{
  "activation": "swiglu",
  "norm_place": "pre",
  "positions": "rope",
  "qk_norm": true,
  "bias": "none",
  "extras": ["local attention windows", "shifted keys", "gated attention", "exclusive self-attention", "capped logits"],
  "init": "uniform",
  "optimizer": "adamw",
  "beta1": 0.9,
  "lr_head": 0.0138,
  "warmup_steps": 303,
  "decay_shape": "linear",
  "steps": 3763,
  "dataset": "wikipedia_en"
}
Each number is 500 + 40 x the weight over its row's rms, rounded and kept within 0 to 999. Layers, rows and columns count from 0. Numbers have three digits each. The size before them is the row's rms in percent of the matrix's.

# layer 3 MLP up, 448x192, rms 0.0668, rows 31-55, columns 0-191
094:521519498433472519488463464514539489537562474474526462490481484575489492436518478521579480542463566511454481423517519455478462552523465519532469473410538558479483522475596548484499608473482529549488478517516430434495470485546446498459558540502592510549409592521544496471520496475527467527574517512520487511551445466462503544508485483504498472487491492530549481443475461547448503477511445464512473474505444522450523620557531478491547553507439458524466475494477618579523504538531516565488510541547534495512489478536467560515418582491493488455524537503469492539517525491475501523
108:506595500528507577505561507478572469409546498524515562385478495522564425502548493487519499520519537503507485548503522511549551497490493424478444506516597423522554498445469412452552496507568550514465486489435494495504484502477486513486507487464507462454470531517432471466485519449546534534473540505460513576444482564505445514478533465483478468477506517566507479550514462469460456506465513546474504512510430491508474523446470454467414563510546523573448469503549514505527471517537515538455451469463451488432524493424521554515506444533440505549521591467475514487548474420536475556
092:559483484434468591503475465460526530545498522515405565526458541513500483548470512536557485569459514566485526449500506517522471485526508458523493529473477523512537505491524555446481563493567495536543521509463515476526518467517521556459450404431520460467488467460481541521511445458527494518557497586460431477427529504486425530464518480504528451499492419509494533505450453480448514514500512451478496425515582477507566481386556508564517504535487444534451466425430543469542488573502430519445452526500541504496471435506563499463534536542512513432476515540526412440503513488459506509
103:458488559449488479478450470566465509507531509473571532581490504462469471500556518456482503556506501501525475543486499523452486473529516502462427594508454501530450461493484479507525546482471489571425576516499460385517493562500515444444439417516581582503586573526561559522516463510521502544488470518491471522522500448521530537554578526509438541413534493505507574517491491507450467512448465400516476541527510477531482557517498460478488498511528484481557474524427532521497482561472543534475472519500463430479515484513490474537431466554470489472467550485560450563534553521538555449
094:493466524481482439465474462545494495555503543486549487496407499436522536505574479455547449451504505519490543556482487501547480535561500490501475563434495543476431511513557488510380401539519519508480502509567464482452484529501438490523502494454497560535455542540443488484499445489459441556573449456509536488524553489496485490509506527428497452473584521410461554529540520516491502570498513537517491505557577463485613469504521447494506504485482524463427468492491601566504488532435484539483449476560474437467566552515480466470497511475441563512452522513499525473520449554518520540
119:424534524492571507516566613442554465521577524515433463528508457417459519457471521532484465468471529456546426525468425522485508544584509436472505447528477479509493470486457526532523437477582540451464520463496512526544565475465425481518524455468446528502490578495538544503465557475490558473489458416476531483505504477541546506534469506518491537509535492529533575520454568567536494487482493524529474498494498559519508408431483439495508531528537494499554505551540544543530462501559497534498473582536467475529529466497501487532465487515518534467543485593500533568488406517527438527
104:467477489522521480444464458507498458439510484541545573512409477473544481493490435494536428483479497471454476537496501469555479514465487472550575497524529534512453530471485462493516517495472499483451508499476501514586526513487545521510501486564530503592551433453520440496480505462510486539548455440557443459481493514492524533540517470530475567508507510462498479489522454447519576580436486490560548438556516541523502494582537483425481536551506464513459562531501552531561532458567515438530535527469492554555505579557489509530531564538529477474501413608592560455482514526561489428
101:516459507537461470455538550458514517553517457471590502489519496555516524451487520458536517551464480475496466544510421523519551552412470457539466506486542559485491490509409489442523496508510474475520491516480513427494569481535485431464460458543497504424577505489501493571514461508528460552449475418448505602476505493545580496549431514486494446542529520401482541499516497463518487513535517446465507524475532498435543507479413478571533511476519545529485458474479534456472527562519479446475466531469471581515477450530527511505494585526593457525569501580458574535521471507541462511
097:547449452464490427550434444528606496580504497494497487606523513511484495417489493515427583558437501486509536503508458499559438409505498474444505494544418526471471533501487511447489485488477520470491480486482487423456439492500541519512482577525450457541513487497498483500497476485572450572478505573469528534519487417560526491511539500551469469460442457509466485477481539497453621440454523511490531520564479486488534465550428537527494530529399507455515570478519478479543543489548458499501479460507543546524497484439473500511521432523566503526496447491428537521469519523482471490
106:499565523487465537498417513492441480454488462497577510451490482505435526541485496515488536486507485534514506525555520488517517462533515485450608532483493541468510469508482514516524527509490467457520610488513515496482503479451530516528529453534450520517486467533481421531469501476510564507446566513421535484587557478540523467516539527537499581496431496408461504528465592536528485476553542428512521510508516394533496437576387531517478545484471492465515536495487463515430501441491441455526531530440554490505416533502517535488471463527601500537443556466504505530509512479608487486
100:454509456520503483435534528558434489447482473483549499459477515536501516444528489430438468454515461512516468493516515449489584505496455501516539523523474473533487490539450445570503542420559486531518406495537519503412492535546555498577608543504518501469533456582554496523526462454462551514543397481517539513484523499525565517528507477526529522510557475503491429498562583453481489496596454482506601525543474476516528504580477466477486547493529514482487478521510532475509530498474546577462500449517458536557555498527448529484486508475483440563482501500494511514521493607558534577
103:544497489406481474504538480496566568518536479567515497453475512541455476546501584482509536476485487560496577510497456513485564470457544518554504501417495459487470536562479507538558514474502525494458420498482482484497491449551464459444451470546571521435582572493549468532541531507552481512521567501463579488507536534484456502478534549533534537579505463597533529462458593472538490505505479417502449500512507563407478449486477534491435440499476452495563548445534496481453500503539486472510508473451574492529452501516553486497537442456544520582492485551517499448529544478476533528
097:560487518543466458481516459550511505451454493499479563450460513511464462460459554492542452496520497504446498488493497465468503502551487505551465477462550532466469542557470611492551519519561547485532554485493534491530491531486475448520500545582542533495492440634578444469507540513523419532553534518533512515437494452524519500497514459598508579562410526557482474428506510465472551464497469493568460542496469520517548482557497511439527551560499485551552472510467510480578535479455511485470529517459539503550582450433499472464505464492553459488434495493406504491470524485557542518
106:540476500466489536513428445471442495527482530573500512454493521481477484544499511527515497556424512513489502462477413572509435465533426501542587624467495571495433473532467505556509453540465511578558501521437483549529492519451432497506492497504424532499524470512481548477466546540491490561571503479523562528513557513444487508471456447485489443479491444542466587479435501502484453457489543483504480488554475512541543429500530596485484412494496546576549459461498529520550469533469485508463526513463522525520494538539510424507461446559503497466475557503421540532568521459522489520
098:492496530462516545532484503506454508577473434514512483472482476460466557453504455542430408534505465598458424491474550485479489482537435471514545521554502511538465468454478528413504480477545486440478466503475571525489479491517488498550514512431487497451567538507476530450558529518511496462569512484504449568503553559471471484467489450498511505466513500551437394538535452500543411527480549599513540516472485521537505469603507524552515421493543512524436425477469508519498489508440521541519466499438501488481483532460553568467534510530444490455446551495500458503578484513581561470
100:479485485535480541513431541514536506469460515508492403451571479529528528541560541465463473470432520548532486575476545546533497539528514448491552549561555468506513576464461526581504543555610454532505510507446439470387504436525539454464495451492510449529576492520478560515496489520505564460513528547441594462491527527504496469531506457498497553511469438442508457478468507533466476498573492476499516506484549451498477487510463542465543457571499484512476524475558442507500538484474473489554477473540559480505446546561535530530485433447455486508486426581484513523450453457471567485
104:538483551500577481494501518430487521559465562415530554442564512632516454587506509468455502436501504465525502544529490535518484522496508496507481481482483449504534488455537496467456534481493421512449498526392515522460488417460488446509523474468493532402508534527397524522493505502492494487504545489526574502522499525495459505475484480496426480591525499523474411587454476468506430473512490507463590501530486529486539536499542500491511474506576479509449537452500440525453524464432470549424516510550451535517466486514565555490479464504433483484484498470484500533486490489578499599
094:543473423453467494490409453464481490500418479439533534494519471514551563458505495468518500501476561504527420518526517516469524516517507505512527476549444491432482470413548532459460493488466523545519473518505480566504452550481517434542497474548494467516472505543499528500451483513547454535459479499464552454482603424501422548505571517451445473486467514580475417460499516464456548492475537492475427538570450499534480516624510541467520510467499473468522569499535507542516492523529470504511496544396517508500470564492471481536452521508549528569491424459463465466470446520493428586
092:416428422516555445546531492505541605511525545491567506480433502492490461553514530478491530529459482397525421444477524496547437484495485476474508515546462539515578512500549562552490542465552452516548500522509562477504502546467463471537449517484493529481436491519406454528463492457472512490436508518542477492482501511515495513470380528432550536564481511452491527484535477505555455444547493532560525558450549529508487574496477491518533523510541508494515568482525503506485528501429515494526517509468437505489412544483542547540430471478446536443492608511485479558440483530472505476
106:484518610560491489530505552505451461468439512482498529543492489536474502545451479532480520478552564494510540503521569471462466496493466495483551474499533517525464496497530532457541495451434532546507436509453612525512435467520451495488543470468450490424464484469538419407516509438549498437480511596549480565488528538471454459507484498519570505455467460465538499459499437499489480522537449543560564569478489526506504480483528492442506529453562502491491511473424501517482525527531464492503479523522444548520472378556442504480502482465571472450609516447533538548479548542561506462
098:471515456418495499505459474510520526493505524517525546543484439458489528462573534533482525484430542530546512483521525472481508540497503542465549473547542435444559487488462494574465467466483466467546519501493515573504566526493561528604500485501458508494535468500498483427457475496538467461505562496384548558516485559549527508496495497494462529468491453482454496490566514480458443533587496417502419543447477477531522462493525569457508531481572588523514553573495549495517499424568519504500520520471488551573521485591516435519500555503498587425509505535538548442550496454491470458
110:505455523514506508456497524516554478468482469490453495555453469502540504524465510473443532586445450496523491472452476491509454501463469495453493442491487524512483429479474477423514472462493503503463497479517508566479576412401538531502488518470483434523447514539515531529535489510556481452474414505556422441528524478502446488555487481524540409474498553498456454480404526491522499474495515482565480500424490467531468549489511493560454394477408545452494424457449565465440472539487494538502519482521467511458472548459492478532447532514509394424526572470466481483494525486458403508
096:528513475474523514493529594496516440572464496513516498502482430509487541619462455465424490525543538544492454467489476518551488485496542473484549536503541529486402472556469453521475464421489546444486514509536483477532544412493471543566475478568495384488500525534417476478434472464501583526516527494460455426476468454514515483494502507573578470474425521480535486473497533501533565526524518460504519559523425498437458475479483490556581449487483492522533469462530521540600529521489496493436524520482500484508487491512437502533492568553561472518510453508579478530450524530473548479
097:478456509475560491522457550486482427552522485537551498499536484447449429596540544588420559521501463471484552532498474567537413429559490572532480436583476523521476423418533501497442465459458487491504431506523515551541481427500530507498440481513504460532546529442479516531438493508544441509521523511534529492544530553517533487566485561442503481545478421441533586535568517585477445483494504462483460511495500515545522519526512454559483466480499566566507498478495488462472487563509463491532506515575478591499531488516518553486452514519481527495477531482429478491525522478480456527
104:539563534458481560490451503484501475518492457514552494450521558567504448555535514437522506420484491511485484528562516424514458559513540487466528486501513552469496538510426466514458511431438528519435494487515497520504498513469499488553557516417487563444456441513376484474516520484497505540473545543501582442503527458546464525549522549461504445487505434501479586554514439417513487497472557517472514524554478478509488467480515485509504517530544498466389482402499413518446501478486471488511512485544515452491579444567513516475456500494570544502505540461594500557517500478451430524
# layer 3 MLP down (transposed), 448x192, rms 0.0681, rows 31-54, columns 0-191
097:510444492512386481460492518506451556459494537417492525501530517519467545538480496531464479470508538467583398483491486511476565423478503473530534534518494529504555515435479505562543546479509532501567433596535525470465508500475486460470496463502426482477551443464472499471468467509531431487563443475477500434475477508510461516614456532531488487527413472536491526478537502504540509525624511529506526546507481521527497532525576509461559507445517451487507468463456456437451575461510477464466489469515511505517509500487530564470463462488517499528525494555481410432477572517426559444
111:471458558516538539455462537531455493548532485489568562509519521515535528476518450527443522461450457503512501483490471485485412572493498500471536477443490535523483503469527515469468509482486462494539513321487484549483525436520510604473454495532493566514484451388553576555480487469477488457456460547516528407475544479539482518451515467477489494552503525434511510531561565458516535441498463549541481517498451554492558472451540456492547599479519504526505476452501473502473456421463493522493562508437588459497484488555534499470559511466461514446468488473478495517498510566470492540
093:510499490517522497506463496529469487481483474533497454464468531476475562467493528507494497447526444519497583470474542484515506490520554551474559492636477483498490464511523459492522495491525502499476526307484528507436518509425524516478444477567470478509473478576498539446473512498578516481560477530565557515480457477419432471522488412477490463385485491467513524518516499522516495500447495521520526556514517515476488460519429395444483610513532513477568508471506502429475493502553472470495478484490508423551561424440494529512521470485509581496494505462487543488474474507469514443
099:563541488536279557516525496514504513460560553486440489512516501476505469502486502549506475520521556517470523541524468461515479552498448598484539462467516551533525529481519461526560459563568461444521417511506530577495485531503525541480549530524501500492504547504441431515590494487597512472549508510537471473515523462473536494518469496481564452530536492448442449524420533465557497464531459590486476537477460534438550446463523521496540546506502495518394485527473489554526514508542469464535488506489510500469479525526498503491471505476535440511556494487472514492490468450505421512
095:466500422468502514475500475472458450458529517491428516471489483501473514505527480528482508482551560489545393505483482572545529389497487498439489547540540487553529553444480540475508558514519559575542444587402521450467489458495499520464526540447475542510546453538473527548575537475491527452548514468491477492486529548395494533488460558486543516540453533531467502505466499468504509509549534489458514507436474478521474523489496548513510506463460462526535406519520489395501507503538452445557494559475447472479500524501450557584475518464501506532581461463460505556490557433410461492
106:569510441524244544498477476545570461346447428518477558509486481491507552464493511456524512520556523557465520529498510475465524455495482572443540598517513478564569570476503490460473499506457486573500493501520476541526524531549534504486520492477506518501472525478483521516533476446522439556483521455535461506515492479541453494432534505460478485529480520491455500522461497478471491552449487488475510477497473508470474540546559549479476486433452504490542482496496477492481455465466502476489487482486510538477512470528503459486510481525495512496474453508478487430562539435547465441
101:487512474480613550567581496498489543545503472533487473502523526510454523465499485515488526505501540485451479482526480480473500459466525452502459518495457508462555555528486449404531507470455501515524504522465455452540531491469493498481505487530515469442579561539514578461475460492507541499502472472536559536482499477560497508515545541477517470458402506472571554450487471527502374566527530522435487499505564524518478518470477510533490425389502534491454463497451455429533535530457492515488581483482440457434552470490437484466471500486547485564564551560391435527431526494489474554
098:518501430432672514521512483518504477525458496515503439507449499461531484382510494439475522599554437466576518488507502475572496517570485454458535544493533488508462448554459526412538523505498486493475453496442519470524470491494468450529547495567442531509493497482523456518438570449512441547503473464530509533508504522499513515500550497467497460480480582512430489481553517519508518506521548438479465560456482449496469512573495549478543501438443478568537514466532555493557427470462530479535476466561472542525583526495503526418538497520483522561521488475504461473513481560462482517
095:499558482434547559567524507501504427482531470488438513571372540504523533538457427500423474526485541526471530463523417552545478493484572499521469510486522544544468518514479473459438507495442503515515493494487596488511569426505538481426505498526504499481511461483502479503476531469577622478446505477501573580564528443471499480513517525492521556560525479428546510507519496510476461522505535457467525560473499496547501454458529468507471524441474499490444456493479565535557579547516502515439486434535537467466554477476516527527471460502589523535549524474529551521532569536528513448
104:490448544450492456470532519476488544471521464548497477504478485470510446558476576480526513483478538500435464492430517450541478513492557481451480472519491445507483496568485508427441493483501474413468527508520497480480587498487610481489399539441592536551463543474575515496477467546479436557471491499520527464442474518467491525465479538484479514461423507584501523458559457446517457471496502564569421508551525545559450528516507512465481517547528492497437537484531497475555493492500590577461448554492461521513507475557475444494500541567492446510570470544532547471506558567444513490
100:560508512431445493460501507477459520482487527539445529549538565498471489519482519478584474501428476503538541594531506580492429546497421502470516477500529544475464462533500464488428523549537460432519436498477454522520515504550502503482385500485495513492418591490532455429517541504473539540466513509503469444537502569469484553537440480474442545459454533446529530545459538529535479483467554540501472504525467532485479484453577549513472520498513477509513532469419571476456517507515453530597485562476580468473556435458521562580488495481546428507525533448482454463488498492459484475
102:533531452534398538533465465509450526467528510443469488577517460523539485447503504512454524507489555475500472500502604524521492472555503441476503440512507509446522530515441513551466480504510547493438454477478471505546477505570503458525507513523502452489444525557538594439484532517425584488475527572512526539489437397540533486487518563532556433501451551502499487549486511474469511472520496475512471448459497487540532545558602480462482570479521526474489516492495454561527510498482475544434439560452485474539429512501431534445481470485524431512518558485483434465509613495431456496
097:513511504453567545535509533468377389499520469474533579454561492534479508453463481503484546578505565420533522498504500479464480507445448467542516522475495497529492511472481509571501461536467509557495533518547454499441511498543527500505508491485520485481492498431471471458436396541489497526439449439446592501447556468464499508458583451493526497530490496420454521491471463489426562486478516610495518477515496466438479554497477470477485504456506486515559467542549502523581456467487528533574495476445480506455528478415526560462558502514521480549483535527473509565555479496523551541
110:520577474543417421516506465492547520423477507474496496551547536491496520496444472509541510529505499519463524526512508491555587444533542510544497498443486444420536540482471601488524491454570578511495566576481447502486448494583518456509562497489434500475486498487509456483522431543500487470480462532494512440494553463532559427549535592505470495524500546488431455450484557499539499595531512429557501457524592433484520540457437514479557459554511485490475493526541464489459533483499462531510515507460548541554521513547481522553549503532464444511508472523461518495505453538451420458
099:466475530530451496424510501545544439466441502472462498561469529507540552481489433539479423494447547480595488518493490501534516500512504454502422433476492494473535544481532528516562534559529504539537440401465479537456508546472461523513482486574466514423494423416476478457535465560495455540474458524473569512483542441484451485453413449396416453512541517476519489546481571546458527508476456511492472469501538558530472463509515495491562539471491451515541498477486464492512540524517512527507554590514584562551476509490479503548520517478471478410513482484564478577510487511482461479
102:438567480454516545513452539496539504465506438473540422493544545455488541522545454556458514528561477480445460490501505519479540483569527392532562489521557512524549479416470492487522551462529490517468554532452436495462500550541562548600526479460496516519426461464493464521486541503455482538506522500439464469440484517539447465462502535483435497539591472520459463411478436526509479487487533542493518537519511519455543487526484504484385497543516456544471476439562490520491477499459548466466493525439462517558513526521546437553448548478490419509504467443546521421498488493527454446
097:545486511491294483488542561442518583513577464478460491543506513520522496488535503503456523462505508541562519414542472527460564468515552524470482481468515538539453516525535483473474440469502523548498533550554506444464539499516401532433445472536549476527544463485525563498497508521466477579523493450467517519470416492475484436468467457555463529525451445529454459523481543500518530448482438466435509461522581488489547469493458559503434483462478452484432481504501465485509542507526440456585459532511491446463503503473509484476500528449571462478518439498512493472519496508505525470
093:500486559533562447524457500542520625459467567478490492503516453500515533513490541566527524447433502471555456464524497455437536493455425591413543503514499487506485495595519529418528559462415458482578494532541517468538467546521494459450480577479508506438581528479439467492500459461534474557528508429569508509444432485519496465460511474474553487550501404432522473501483516489475488492515519541511441526483572536510510506476520499494576545569522509536470520544510495538491546487529532556514454524502549485467431501481552473462516541521527494507527524577537450501479514452442514477
095:551488489536413436500515499516537560431555498502525517515522450479516444532504515524440451538458454529512554513493517538483546448440542498511521431486531445529490524539501520452534554443490506469523510488516514462492515483452562428518551483516458511448376550497506480517502517545445517550510488410413517515535465507481461485474526464433452556527462487463552403568446529460542523529555450498522546547506529504513518494511444557493521521502526480516557476538517473468521506500448534448502482450563518442473491553510558637492497525495453557580476580504539476501556514537476521421
106:472554516438442455434473539500523450420462456485481491392495524453505541555558543550453507571602453470468547504498447481487513558512508487515522490490481580509551506463532473469523491513530485525510567579507522516436520525552469488533497519477493574474471513446375503468488479517459444500449517492452470451460589554547476523510532459529548491556517436493505478448520494534446542514546551523491500486466475487487509539481472415529477537511436487508504515513486497477488406487506497468465504462450537448506536479497565493481508487583552565484477536449407518457508449519526398517
099:517515510548514411489513444470527465472455481511531508489542493456484575531513484490443432468564459517522471482519498444468446466451459496525550460460497462467475508452588454451437504465473424494413484656567505496489506508503507474519471558425494494454511533545450476515464544503483486533546524491572491488511536621467415466470584472536518469503502556475536554551419517487439552452429473483481479485479568515521565517503502516511495491469476503522563438555491498467519522475472525444538529495476538518532473479473479493553451470536444432559505478506480545567466551484488503499
104:522442509522387537525501517454604510505444524522476490467581480474544507458541465511439449489461492500526509471564565504519547369549550507453469496483528494522475531458439509523453482504528495528467496427520460491477516519488485518446574507510400569542461527475496538543559510564495443502491451448508556511478491537497487480469556493503571515454571446543449422564522474487462499521513491513481505506502501482411501475455468520513412501505491554457483525497521458505479516469470513446455446532496550463453528531527477482473606451549522504514504406524489531528432470552478575513
094:528471487480742469463611517477464523461553576437568506471513520501478531488501534575505558500470480486504463496504476464517463501476457511524480493498507532525481482482528553512509486497530433568608490639540478485484455517496526532472525440520512466468511467518469505511480478516507537543498502588537546471463587524460517467471486489449465489575546514518456442504532498488559470482470470559493568513535504482491485563540529521527499461541434501497532512540561452515517533452546466512520500486483461495494473578481483513514497526535489507494544521490504553515492581536505499518
100:510475493541351532365421498557581521474462527495488496536542509485457453523493504517538411600485482528520501454493488481463474516534477582510482453508463520495468534534528529500493508517485443480466550532489426540503521494489529490495467498486529600510463510486462455554533473544447386553528423575493468513515525547496455551495431490511473556472461409572474564464539508477488532487495487493453490500539522468499468448545483526480452474479574456551501490523516414526509545489510487462476531483499508521499554517513482524497434493408508514509467514552457427472541461479481470471
# layer 3 MLP gate, 448x192, rms 0.0732, rows 32-55, columns 0-191
115:443494530526522483476599466522469526513515507552470436455483457489570493492438453494533490514537551480480437499493560483481509519463445456493440510527493487490457482502488519471534528547525550470456471459542578540499499487584499437441526544489564436486475549571465442470457549516452500367505522447491492561466514430459524477545506483518534442548462507517542495511479552497481441483493514500538572606518506551481519539535560487528498513457506514480450583539511462470396526500469480426539498547496435476476509533492487603460535483518453516497468430480548563537549478563499531484
093:460549494433480545466616452505495512487470533497469471493561475518554530491487541570501503526455475487475518550521550539489495483517424411493571496540471371511504512591537535480588519521510466509532465496505508529473489495478507480534532494405558515520536460428463484435506515511550565496541503511473537479542567551539495472517529520479489577506494513502523531532557538481514512490496507486511496471468563514559497511513549485529502473440505513556488539524436501576499495618450554515453554447563528519468422502529449540477553576464469504484522498559442460491521512512587577454
095:456427438483524418553586486443544502550442516471514490481496464499489517437549439533472456477476481486452482484458475449482553574528580495542520438477499459415461581485467617506527461603481459521519523506523530489496479506489530466509521492468505523530428508588522481481416479443417501489463451463461493510504519559499487481477516584462552502499513568433522573466522483543495501481510556495513460478538541555507494448508508466545466539499466572476577618427515497497495463466525521495489487551501536523509500499466436430496530515507491462477477520468488456562494502529508437510
092:495457508451470488471558530435499530443554506367494441459471457503513519423534537504430554505501486569505423532371605516452501524516473450528457499465427477506501516466524514485513559503558505471527541504502517431539469499568502499484507482513523534563454536544531445404475562529484499529533503541471564416517498505561515546500499508496513483465479540584521498526481486540411544480581553516496458481524451450518478480493444526486437481450494489533504534540495539508496515501458445522560530465529497574527507538574416474492481490480512515483540498497466425541500479446483496461
088:563484443525366553542447522579534500328500437575531564494467501484526535472576490425456484527500459569476537514503531452529490478464520515461530567531526489487520531512483473469479436497491466540456470491566513542528542535583559515492454527443473476510483546493495549501546544429460472518440487505498462510469522503493503437429541520506477464456511504514534498478472566522449509446433500497536438493497496441461519528510541538504495534439494557516554502518510457514471518455528508465477524482480572530442501468557545506458508534436481534491519468403513506444525515453518445514
103:564433495488497423475521560440490446528479505450500504565444529450505553420477518498572541495501544471511455474540506471492495481448597435435528495516475479469512537438507473526468493452497440481513547471514471526503475500518600496458496572469514509458505442506496488466561383494514486483532560499524447529476444540483459504480525433508429474499448464485544561427477529500503483481475500548451492426504523537425581480442482475546458450574481477479538450541551548476527499471531509494515543555562382432474511488544517506542549553527477425506536487517565473505499504516521463489
097:557519482499459468400513480549489471512547492523459511486497491552517531420562499416549572564488497544529502527463506503513495515477587466506478495504551527545530525488464410468513599549515475448564507483483442484499491518545503454436518472514545522529474481534535424500621506521434517497423482530476560509515517538451522404526536571505449473523438499475550520468541509531475510508624450486429548505466548522514479493460479481503492513474506468479427537540486480492518543484482411498498482525517514467502463428486474582475457502445588481551532492447546514451518505486544498555
085:480519493512521467522523429506522496548505532593460450526534560536510391493572493514494541517443460488488475510496488504507593501487491424501518510488499573498459459466526488463465438506535549498456433496503499446467491543504458542490523519506528452469501520419518493515422495565429479480559533539476483590561500502484448537472519559501531488498461482468534499501517473526425501494499515484403464507580506571438564539489476488461544488511520535518440532532500442579515510485549543579560454508466542588517483456506491442500450450502517555441528503434427433442552539476503472426
110:522490514484470479573479465516504435497486499468495477463558459494574414533481481475522505480558496571459441561484461509516467482514517494491502459467480462512539537500411508527487449470517542545547499463383470457425532494517550569536496532450473537514581447484495463463502463491402472578600526519488478526468518501466438549419500478539477411438475488426600510514524470523550513516489462501486441494518508518426521468453513497477559433524483484530491598435472476521462458458514506482531496573501475397498525531513481478467529442511500506552490483512533502509541435506451474543
102:522507507496523493549523547473494521518436527535535475509460612516546555504490488452472538457467552482513485509428465499491489515491516441498453447396503508461473492539510437417437498527522394484532499463426546501530507500602479508475492483470522540505537462522472505554492564518521540506504453505568418477429448450422494430470495507605484468489444536434445480518495466496501554496453508517489542523559542498419544508460519492534428470454461531437439461468494505545506555475469480509536539537485497528440509524511537470504515492465496407518490584460557466537454507482542424489
113:414490486536496435470577517449450566512456512502473424501506577486508418432497463467443446484566494418478497519496498442497473503454585463493501463488479477486491495596498562448464492505525493464525502453503499531559512511508569459456516508500489442647508453497423449534519471522469497518506455474478456508530435465481544529518502512549543528444501452526497481477470496533407526434442559462547489467528483486527476557465545476470560468549548472456463529514466512529518468512511595518516513528530497491536598523498475475527496514537437413465519411538475459515480496481522521476
100:456571545512454480497518473532495493433415550475469425478448502551503489439484516506551573508491432493453495530505441543488526521512482538523534497452512442544510507490487522521416510599478493570449551485478509495448534492514544485513460536428534463493461517481492509462538503498556552444411503468508455444456600525436457397434450496530535492470485539531451477552533436514529484531501540547518453499561495544485602559447454555549538471458497482520494475399539538473514500531542501461534510502460538466437479493508551502542483481470438569545509525497506520461492443559477489463
103:505473511553499512485531516448451516513535535498491482475521532523606564539566563493500544459478448467506450447504451448559540537464438489525483524505546492477466511495496454399474474457535560506501550472466507550480499476523433544521541508447441467484468498570485493515447576449507514520482563508546498504517453523459507553522461517476500522457547497456517561537478479444478456562520570484558545553517552518552525510520422461444495478416538520511424479483509464518468522504541452498449447511486425471383520476522490516457577512500573560428530523448491534570572548447503450494
101:531461491582509517565470487487507522534509531502493484469448505482540453557569466541544476514624504517390449504466489460518495502530453469554468462556473484512461495494531428466544471544490526475494522477520475502528428471568468454509461519462590548495444477499413476475524543500478509434557483449572423571479530482440483442525544447507491499554443493532487459520488457587467514458604477544489470499494450459513512436539505481546477453391452472519430498570535418455435513472515509477496468530498459505534473535517527542514533446459463494454517547498512527480548493512501519513
108:513529542565447475436467522481506533511472461458505446490519550507533487478416496500516536474528490469380492549531433438502499460457489496486429510506455549424526453460502497565538452536486503459493486467545526535463501512510528512546488430585502515558511428511465494476456460540421516510507490426536530497488443477499543515580433561454572510459497495509478470473547572467551472540542482462608484428443541479467422511457530468511438572523533487511531503500592541488489508514535505520492515495566484491534519538447456469527507450514494464566546489485492554475536482391458493545
103:458481463496484474464507431539419445486419506481556495501452544482472478524506518484536421529518486558436517525514572518417459586412462429533498509578502490501413528471481569496516501475514542505508460495494513568502527487520478505482414473488501507542446543569500477438500487482467521429446470527506503555434521511481505493556456546497514527464531524518583512439571486502456507534458577544550517535456501487559503502488538500512522502547545543541533492511527557504510483484495477569540561514451517514570503430574500432464533494489513564487550577460506535551514498425608478517
092:496471398491500572510513444506521505540508545463573538458507562447508498502505451480440599520550480556455531466477453527422529542523522461549506529527506518520526540522468559559524495489366480470468538495496511539489491480534548539487551444478438480552480496477489589441572584531503526482511579507459546481490513471429497504547436494522452509482529567497484570471513506504493446469522515499504554474533465437489506586484504499549428480481480468455534514466493558549462495541527466490471471487490445467583446501543555484507545503574522449490528576477488511515590511500564509449
091:472515529491476564511561539443496494525478502503492580488471494463403531500493540421524428500537440452428481550562528503492459484418481524463521427460512546446547435457558497466512432531462476513464491492552529589471484515567485536595441517497491406461495456469499497572529509476505482522477512538532474471493546523513537516493456523531484464431553492531496509497514507551460431598546547491472484498480506437509536527520539570585489530449461575561496448496526517557446456438478465546485484523516612504487450512527539482498473483473550451434487454492473496473492453466510505518
104:540478483540487543506457454485431497552532508523414469430438461439500475501565524490542515513497479497478492472435544533482553512491501440575489456502476562477485521442460461552500496456486513463512529492416469495478480464457464518520558484471508527507423471561436481548444524533516526506508546497535500529526525509523571509432466494526504519427486573490434589574523451539448458555527499559551506519573492546456589490482550517503509458514534544557490507528531525500450502533536548500485600486533498514522512477581420490423541567483476534477439597471591469479481454471485494498
098:508545500502465512527469529515428499491465467464536527488486553509472508460398604533518536501548513511469458468455588479494490535472446462509471512516521579482482445543512437478548451468499531529485450493500516603507467456555367481538514516530459539427482505531474509450509476555505557559581486539580444530452479511519496524552384542489491490505509495554523556513435510509484544495517515531561509541477498584469500507468492472505497444506585545449483546493453473502501506510571510500508483514492512422503483457520491506461494575536417471518521561417433457530517480433511511476
105:554465522471480535487588489458472442519422557492412460395533490579529497468464489485494529458511494458483469535494446528449492491503507433610472543532532479496514486496523477527475530501528465499460496457462428487482540568574431470494555558516476506505489436437500468520494514481590481454385497525466508454521514501427448424460451525465516574507473486430468484493471462640499546525531522500457499457521473483478543495492464485538500494452549516496444442483559481526530554517583453539501480499497484481529444464522483474532517551552557514526523479496516458485472530468512571528
098:426539454412547485581460571506480489531513487531551507447454488498465560509497478459465421494565537552544447510530481555559504528479577470429463481431489403516476459461534540472502449553488468471439499451498538523532531479530460533464549535480475473468405531527408539443506534461429543488503528455447451528567408456488506511516488553515525476420461519475519504506471476540435493441464553481526498521522519550477499469560477432505469462470523588485461493448516520472468461414534526482500531547593540493453513523526494498492500490524497490451521528480542535536460474534515457485
094:445509520519465512525504504483437550506497490428516511490539502515471532485421464429540549559554458501482507431443507531430484488505494485503509503533521423487460526469509570477470465525470546553468512496477487496462520575524559461446488556518504412507563494529531506618509524529478489485456477520486445459456474560488564500496482600564528562494526510585411523489552473564509503528514544497527496438437492537489497517500489531503523498497515450511483491452502506418485442477520476464530397429508574499541418434497513442534507512421526554498509501599436470506508421450502507502
112:452426478541499482527417428481463498465541533436534499570522502500519463474511494574529433484500469483485503500428550492483529479545536537497445431514471546478470459570441497506520550467512508470503571471530503441483479552500499505482555454491612542543452527551487520471465497443489487474534475522472544482602495446498568509510535509601492564558414520509477541472549456525569512507501470525513451466483464529520534482491511475553452561456566518469603548515423553555525450554539531527491527471537509507474491536520443458512540522464434497481554483538497509532542466503505598545